Part of a small language model's weights: rotary positions, 399M tokens.
Each number is 128 + 24 x the weight over its row's rms, rounded and kept within 0 to 255. Layers, rows and columns count from 0. Numbers have three digits each. The size before them is the row's rms in percent of the matrix's.

# layer 4 MLP down (transposed), 2048x512, rms 0.0912, rows 237-332, columns 256-287
102:119124147117137083177137143165128126101176150118130103168102125152195113130107086139168124100119
103:150131082097134131154115146054129126101117146161110110099119127122140122145115134150213129104128
094:117157130115155129114106112109137101129121134107112164129159081145102160158132132132201181092092
107:079142136102102136161099165162134119119134157099135125131132140087130111090112146113184160167174
115:118132103147091103148146154152097083089146116146133129135136118115098136129159158109127143153139
097:164149134128133148140098095148095090167132152127154178130153124195153113123114125125255139129134
102:176092097161142136134150107103109130138164107110131133151149086149124131110141132189255131153146
095:123118094080153108133129132155129107107114165123109159122136116109114144146139089143255078134111
099:139105140145145108148144142114123106114150163168155113206185165152154147167144145108186134118123
098:118147128127109079147140144156112138083121113122118136145134142117119090117082104138168139102145
096:118129158138137125108190109131124130139148151121104138135114140116103120143161128099255123119138
098:154135188151100116117114090135148147097110106119152093094167129145155151084123117105255151165188
103:134134130111109089122171141134152124083107156155081114112071092128090155077115171160201146068139
101:124116117153120170117141161111154108110145131154107107103112120096109160121100151160237164122127
107:130147118103144155117114122160131148149131128166117087100160158090139141112097123119152143076095
103:132127123140138126130125118093147085129159131122115109150168112166141112123150113115108145107121
102:112149125106118123118148104162108116144104099124129104132140112086120130104186136108255140104104
108:154092128107154094154151149126087147101139126130135155150156126102133120111141138127213097112148
087:124160145137114105095154135104138137123132138121071126147181106138140162120133151090255137147108
096:145114118114100166126125142180131150141162152108144156120088160136114129106164134143210129131125
098:144139139116132144092094101151124108146117129136142148127115124148164116117122152143255090135107
099:118132163143111119096163112152152096122145122109121146104163141134101114127133151130176127111129
104:132172128108117170133122188141162144141161135146128103132143128133100125117132123136127086129139
115:122122146088116127100155133138119146104154131147111142165152130128141146149128145139138148134137
103:115152149079137132120124119114161144111151113161138158081113096127139110159134112092212136147146
100:118181094120142152101093115103138143144144124188163119156153136136110151128147143145209167176122
108:117101123143173132128168094070145127131065129111109061131157082154102157136140117138162173087108
111:127109174112115141130128107114162137184112161111099119148070140120123131074078099145157119159142
106:174167122139124111108112087093116113123148118168124133150103143175065161092109158120136142076168
102:128143100159140152118126131132106116095118149099140178114166111119127144162142120120228095187122
103:142156130101146143142161111156136083127090115096133101101133101111110151120139111102137116113143
091:154156143111116128150135112138165150127113156131141145127118118126130121128149091130255180139136
093:152176132131095131129138120087137093117134114130125099115117128175140104120114124161255154137162
097:129125135153153166155132105132123131141111136148153139127149099145121134142126149127150119114122
090:103114117109097138099130173110136134142143125132140100114143101115156110155110118148253170125101
102:173118144135163109170139095083082103107145182147087154155138114094138146143114139098174089079108
090:150055121161138145127104121144121114125113133115142104120098153117128137123107158114150089127181
095:148129122158093066163119157138123152167074133128179116085176121150091121131193125133255147138143
109:125116183119090139144113125102129093115086178145151148144143061154125161174121118159219131148113
103:157101128141156137135152151122150084155089128187117115114142137155117127108137112131179180134118
104:122131135137104134126137074161136129131173139112101148074149124147149123134120102125105166053115
101:169098150111142152133094121128153105142163155140141107107110152132124089127132148116122155140106
100:086099155116138165117123062127100128126150126136125115144131134073131153120146135125139132150117
109:145095117126141147187088113089132096135111142139060094115120142162120125144105108141201171118148
097:150152175099103127157145149115130130109131164107114074090117089174091137124089144109158123153113
104:111187130103140092113146152111082094112119128118152124105107132109147176182157093153163145125151
099:162121098121157143118109099131130133150112150113121134168120120145106116164137161134210143100150
107:144150102105136133107133153097124133127129126148124138144104100128114137155083099139191141123132
106:142100149084117132177132106146074152106135171112111142128084119149119119125130104113065117114152
087:125076103110121183142106143080145119085142156103132174122134108120099127184150143135167112112111
102:125116110144108154150132101107127124152108181082122098120122134142116153086135151110172131114112
095:136115104129153111075105129122097127125109084113136118161117165147092130124153121107226165104096
112:123094102106094127165116132152151138109116143148144099126118151156117112145154158151139148134107
091:136108145111091117125147102112142103107125162104155131127119128118151167128126098187255148164079
112:107147139139123138117093161139137161137117158149115132092122145136101151129144167101177147147121
093:152079115158148108097090108148125068128114147118123125111129138105149120122131099151197161122126
084:111135132098075138094111145106137123138138142134134126135131164135135157149090100152255118131125
110:078109110129120126120104151104145143202127165150157149128127112102105109164136119157137137148109
097:130153126121095124109158112125108138138123144142152119110151106147158148157154119174149070139148
097:118119135124175110105131133101116156156119171147096123126104092136110125077136171142227160122124
093:123114157135094180164118127126119156128149111130105073116132116109096081147118097118185119120119
095:114126136166127159126132118173154100115093082129124102152143122101133151133124128132230143126157
097:137152141136081096136085126134127119121134140133109100129178109141128089146130130101192121147177
097:108110098120138130174089104132136075097157171147113139134105138104116132143121161119195127128172
091:142139132131124081149131127117108134138120144125138123137152121117127158126156104078226107140147
105:117127172136132145140139108179110125126128122100134137121152123168110094080111136127255107143137
100:124110126139125121121159116134107101151111112146142161158110135123111122167121130103184126113153
095:158156141111118118094132159100125133117132105138133159104117142138075143129146138107255125112130
091:102119148161133155127130126137141125109138108095103169132120138099136162141106149129227159153117
108:108122105122162125125124116112144110098117161135119073126192130121121087096157138122049132061110
090:130118133175107185132124142146125105138132160133116155102156133123147169113084127088255150128103
106:144134132128130135133152148115172111146163080138139104117132180144103134116156131145179174156108
102:123078125145097170112085125125179129137138141166128117140165067127120153122140135124146149107174
102:105131122119098156142100146120131097118100117106162136168154147116154116117155102169235137095167
091:136118095147098110176118095128092110127133173123098125106099113117111158163121107130255104111191
109:160124146129121134166197097097118115135150090129115096150153104122128103116137153126181107150088
098:131123111129168133149117149090100101148113122102137124115160143107120127128108095152255152142162
110:133118064113110146138128140112126123136133127119167182103134128160099161105114092157192162120141
111:139111103126091154117078138157146114135081132082177090128108148148113128110156115131186136149113
097:132095128142081153134125134103183113099103142101134102140136139141151150134138123127255130157141
095:188104115144135173071141142120113110122144124098140125124133130140124091141108136161217138095123
105:148107113096140134088155158104085098082189116130174176133116118092098173109151129144172130144082
087:125080128101080126132139140071099104140133181146137197115145140086155136083121117105255111131144
094:180130132124157196130085149167095103128120121105180145106129105118087112103144132091199101102113
102:131109087146104123138136157114130130131133161187100102119154157134130086114094162121118138091082
109:128184177114136149156164131139114106154138147134143121152078110120103122138147073112190128133101
095:138105129141135136080173148115117157148141129141111131126108072140118139128146133120223125171139
112:108141157123121158149098104150113065101100152161138136146124085123102100143138151097109111102073
100:118143119146156091146100148144122138138124080138098156138127135137095140128130155137255128138111
088:139106178150121096125113179151165079101111145164108129158174116164148136140125165089247124090108
100:108094109107113129150123124185130139178152120156138135135148136149133129120130152114172137140113
095:120090115140121109133100141116124177115123122158157116165142116114169127155143131112255158147155
103:155108151112139118155139139156129167118123118116116124113163153129134112088094131123151115106141
105:155130118102120119096147110056123139135145139131130179105142133105157099119137095135234140114123
095:133105146117135115147149149125168106126135160102105111165154112112129155169116163120255129136142
094:136125117103134113100116142146162154174138132131131128163115133111084158085161157134255133154119
# layer 4 MLP up, 2048x512, rms 0.101, rows 238-333, columns 256-287
097:117154133147116149122118139102119113094115129138120118117095135123127114141129145164112120143081
086:133128143105120158106156108126149134122156134093103150137131150132153131077130148089110140172117
111:064123140121150136126136127144198166145066113154134131152131144150115099091118112122123149143098
116:141099142126136126112122090159168122119105113101092091128109127120129109155123128138106145134131
097:139143132140113139124093156142164180133118111131114181139106143185128109129116119185124150145125
093:180103106119186143099129158130133116148146117121101127145113139155154187111127120174123126136139
093:090106092109153114136088176132134117184111111147117151124119109115099157159129085139109137130133
097:133130115121157143127169149147180142124119125114164117108113158117113123165137167105113117084070
092:164117171127094116139115106191103150121145127154096184125163131085166127140129117148107126127118
095:126154154114077127126129141141130111151126092114117157155114146153120099117130111121117117118155
095:152147142144122149197144133130088140130131126104125130132138123139117111130102166119111112168110
103:106185174108162144139168147091098119128108103178100151092112145114132122140116135145120149178108
098:092086161145141087140127143139134124109121156143123111128129161112112134150151102135122160116109
112:071136117112137143135112116151133132115083113096121120148134136111134156124118126133109116149094
105:165133117148134125170101127155165163170117109153102142135162135092139151136116086133104120113134
098:173092069138143131151148087135122143156109101090118126105123148061145104152136127105122118093114
106:103138149121120105117136154094135205153110130127083123100117112113147134132139092116116090073138
076:135154147151150100152117133090154132117130154099134136119144148133110141099088097140122104140084
101:115173101152122119117140131121119115137060164175124129142133113148091123117123095107117122124157
102:148144140132122089110095136107110115134119106116130119094122111154185131138119165110111071106076
102:108103126086128130167083147076120141128086166127158148159103197124134153125126163137116079139150
089:127166154144115115151153122102121171098114126116151118130182108153093121103109117165099108163109
114:133170131083123141099140138106139139129120101140124139171107189135106113132131126104113095172095
110:117090136114128093138119091163175177134118078153152160130140125139129120147134180109122103152141
099:125138094135152102103116121123126136110089125152142174151192147135115143117138120124115147186101
111:100112189150105132109100137130155151154122134137127118104155118089149161151089132146108143159117
115:117076117146112124110183141149153113105125109111171143196096128122162159101107122089110082102151
108:127133127140155120095110070123095124151134118181086093122136149105132111145115157157097183087175
098:133155123123167104138147093113126149105139099106078104097172131121128123106109146128115165112097
098:151155130098106140123179135117084145116152079144115144096113164137119120131149138139108090110148
084:079156134145104126089120111113106072110126112062156136124133063129099134132073139141106131121128
092:095133138115122137124117117101135127166134132116083152090121133108126141142116169158120147117120
094:069096113146132102123143169123162143111101134142089133087124128144165128182086128175104116102104
078:136145124107104117105119087123097092114148139124110150098159133129108100121126102125139084137090
088:104089123136161115095139136143133159118135119115165135123200118133159116128172117114122103139133
096:145093150129129164120143116123159166116119149135124155126109147094199117152125189159122114086125
092:092150139079104134131099169089127189133152126106169082106134094100134088143154141120122136117129
103:152121156091107146106124159141134138127145083120148130143140114117146135108153153157118104157073
105:135088153127145112121093136125152125106083094161116092123130117160138140122179144117102160157113
105:149138145129101108126135171155137180142095127130144134101138110152151129145123144127109184115119
101:143112163152107123121112152148185141116124122122088110117149092150126120127138134102116113170087
110:124108184107116099109117119097159148135122165106109145127114123119196137133104153161106072182148
114:177135099110130105133140127126129127134116158120074170142074124184131140135127128140119121135164
093:156145148112109123101171139160121194150110111142117121040070149153111149128134142111124125149107
106:120116150140111125102111166078119109143115111105126158154103109102176156171133124114123151150117
095:180118142087158134104140103101139107127143151151120121135173114133154091111108128132104128103125
105:112170144104129118130124143105128088112129160144149146125133118159121141114105128116117097137121
108:152139122143171126130136135127104122104153150110137116151153137107114160119102129115109133136176
084:155077106092131144117102143121139172111074145120128150149158124125153141151123143123113122113169
101:100137140132130131155127082156160098119162103107124074116117120135127133095164135122119148128139
099:134087144157154151096147097157142143122126132173119137116140089137180104095104146121121125115085
119:141122099135054144116107164139131148095123150113164148098116120136094165118162149113113113120085
087:096134133109119131149107205078114153153127094130087116147141104109110139186140118131123133121071
114:116127146105146150127088114145124153132171084119133136133167124134129161175148146084114107162102
101:125131114109137139113125147172079098149149149116108131092115137127149192156132119137118136138109
078:124123111159156122092114108096079095117104114139131086077132118139146090160118113122115123112148
118:131118137115128115143096110101122115151113137140111137121113126125090139122134120110119129125132
096:098147118111141131146146109136132176130115128141134110149176110132127140115126160155122117105095
094:172129103142124134145099127123122145168151131120111109129147157120114152124154155128135181129164
089:089114143144121129142076081102130141132154157123078174096119096096132145134128104142114120155114
090:147101099120138162114130116142159144123114152157076141110160120129166120176157105124121118138122
094:109160112139116135158080152114157138102138123101144133084125145139103134157117146087112124094164
097:164101118110131159164154123101113180117152109121130160137146136132144153158121130124129152143112
090:102118135131140082167152147104114142114117109115120099147171140110117151135103125154118157112125
101:086082157117147093063150150104153106098066127120088152097134103116103147092120138163121090117134
093:187128115134154134112166130123089109149183140131115169117089077120094134179140172133118156105162
095:117155128143100184117189139092126125106130126086130126094103135102121092124127131180119103174123
086:073114142126128129134122105152138116138136125089137180160113106130116153133134162123122155119138
111:165121160139134169127136133088116124142146141144098090187143120131122110179144134138121132111078
078:105136149139163124093131116117144091132148140138101128152111146145142120125175108132121122109129
118:149101145079127127096153176112108118136134115097123150106137129162128142125162128164092110138117
107:132145169121130155116151121119138130110134140126099120164129129161138112092153139110115136105166
103:105152091119095125140128101125137147116146136091145172137163147127177118143160150149106111117121
089:131129092113130097128125123091161188113131112095103129116116173161126106170123119144116098134071
109:165136133094121122140124130142120136100149120122141109135127072146125147123099168106112098156094
099:137127101089096123087137160117155123131098120123100146149142140150125096134101128129136071127104
112:136140146124078130150126118093166164148134093134122139145100131186157147107134109149105088101142
109:127127117151179147076134166114125143103096153124169107159092175125119157136143169137120144088108
097:142120125145103079141098088113073179149086136115113137164107135128181129083115145124117106136151
101:144115147151137102106121126113071149106145077172092139161109137151138069143139121136122109136127
115:121133102137110167126139123111106104080145143135164118110109140105109154133134091110109094140131
075:143085126156110123140113113105125099147082134136112117178122121133118101131077140114131080141153
101:092122101151111122108104163126139086176141091105132102147157078138160122114203122129116144106131
100:111105114106130090163144128141136106129145124171104165089112145113113189109097124115108132158157
110:141155165147132093127158133113088181110138125120161142112135098138102132164098132106102120084065
087:105106111111123132138142078114145162148105155112111126101082124106111169142131138111105088183098
113:125161104126138134132201118130120091108106147139158149114130139164114149113078140073129127119104
097:126118111201142131125067121117151149122203147149116132109091168170135138153135121088128115151129
086:123152135132117140133137145135116142106093081119128163180122109111133120111102136101122090136148
112:104135117087111138123098127130131086117134129115126120136114120163149139141128122094110132119146
084:153087080139121130125124120145114149146131111133127122119120125100185158144144163131120081138149
109:129168134121140106143095143152169132175137092134067147133169137146147147074147131169105091113097
104:096096134119115113116131149106123143104133132084130195161111158099161111150102103102119153135100
088:153122129127128085087175150146135149124155112138106138148140126127130135159121178123122125146080
093:129142093129148117115143165113176142136130172122116083113117098137099165155074118103114130136090
102:120154118124079141126133153115195157068099136133135110115135142148136126114109115118117069110099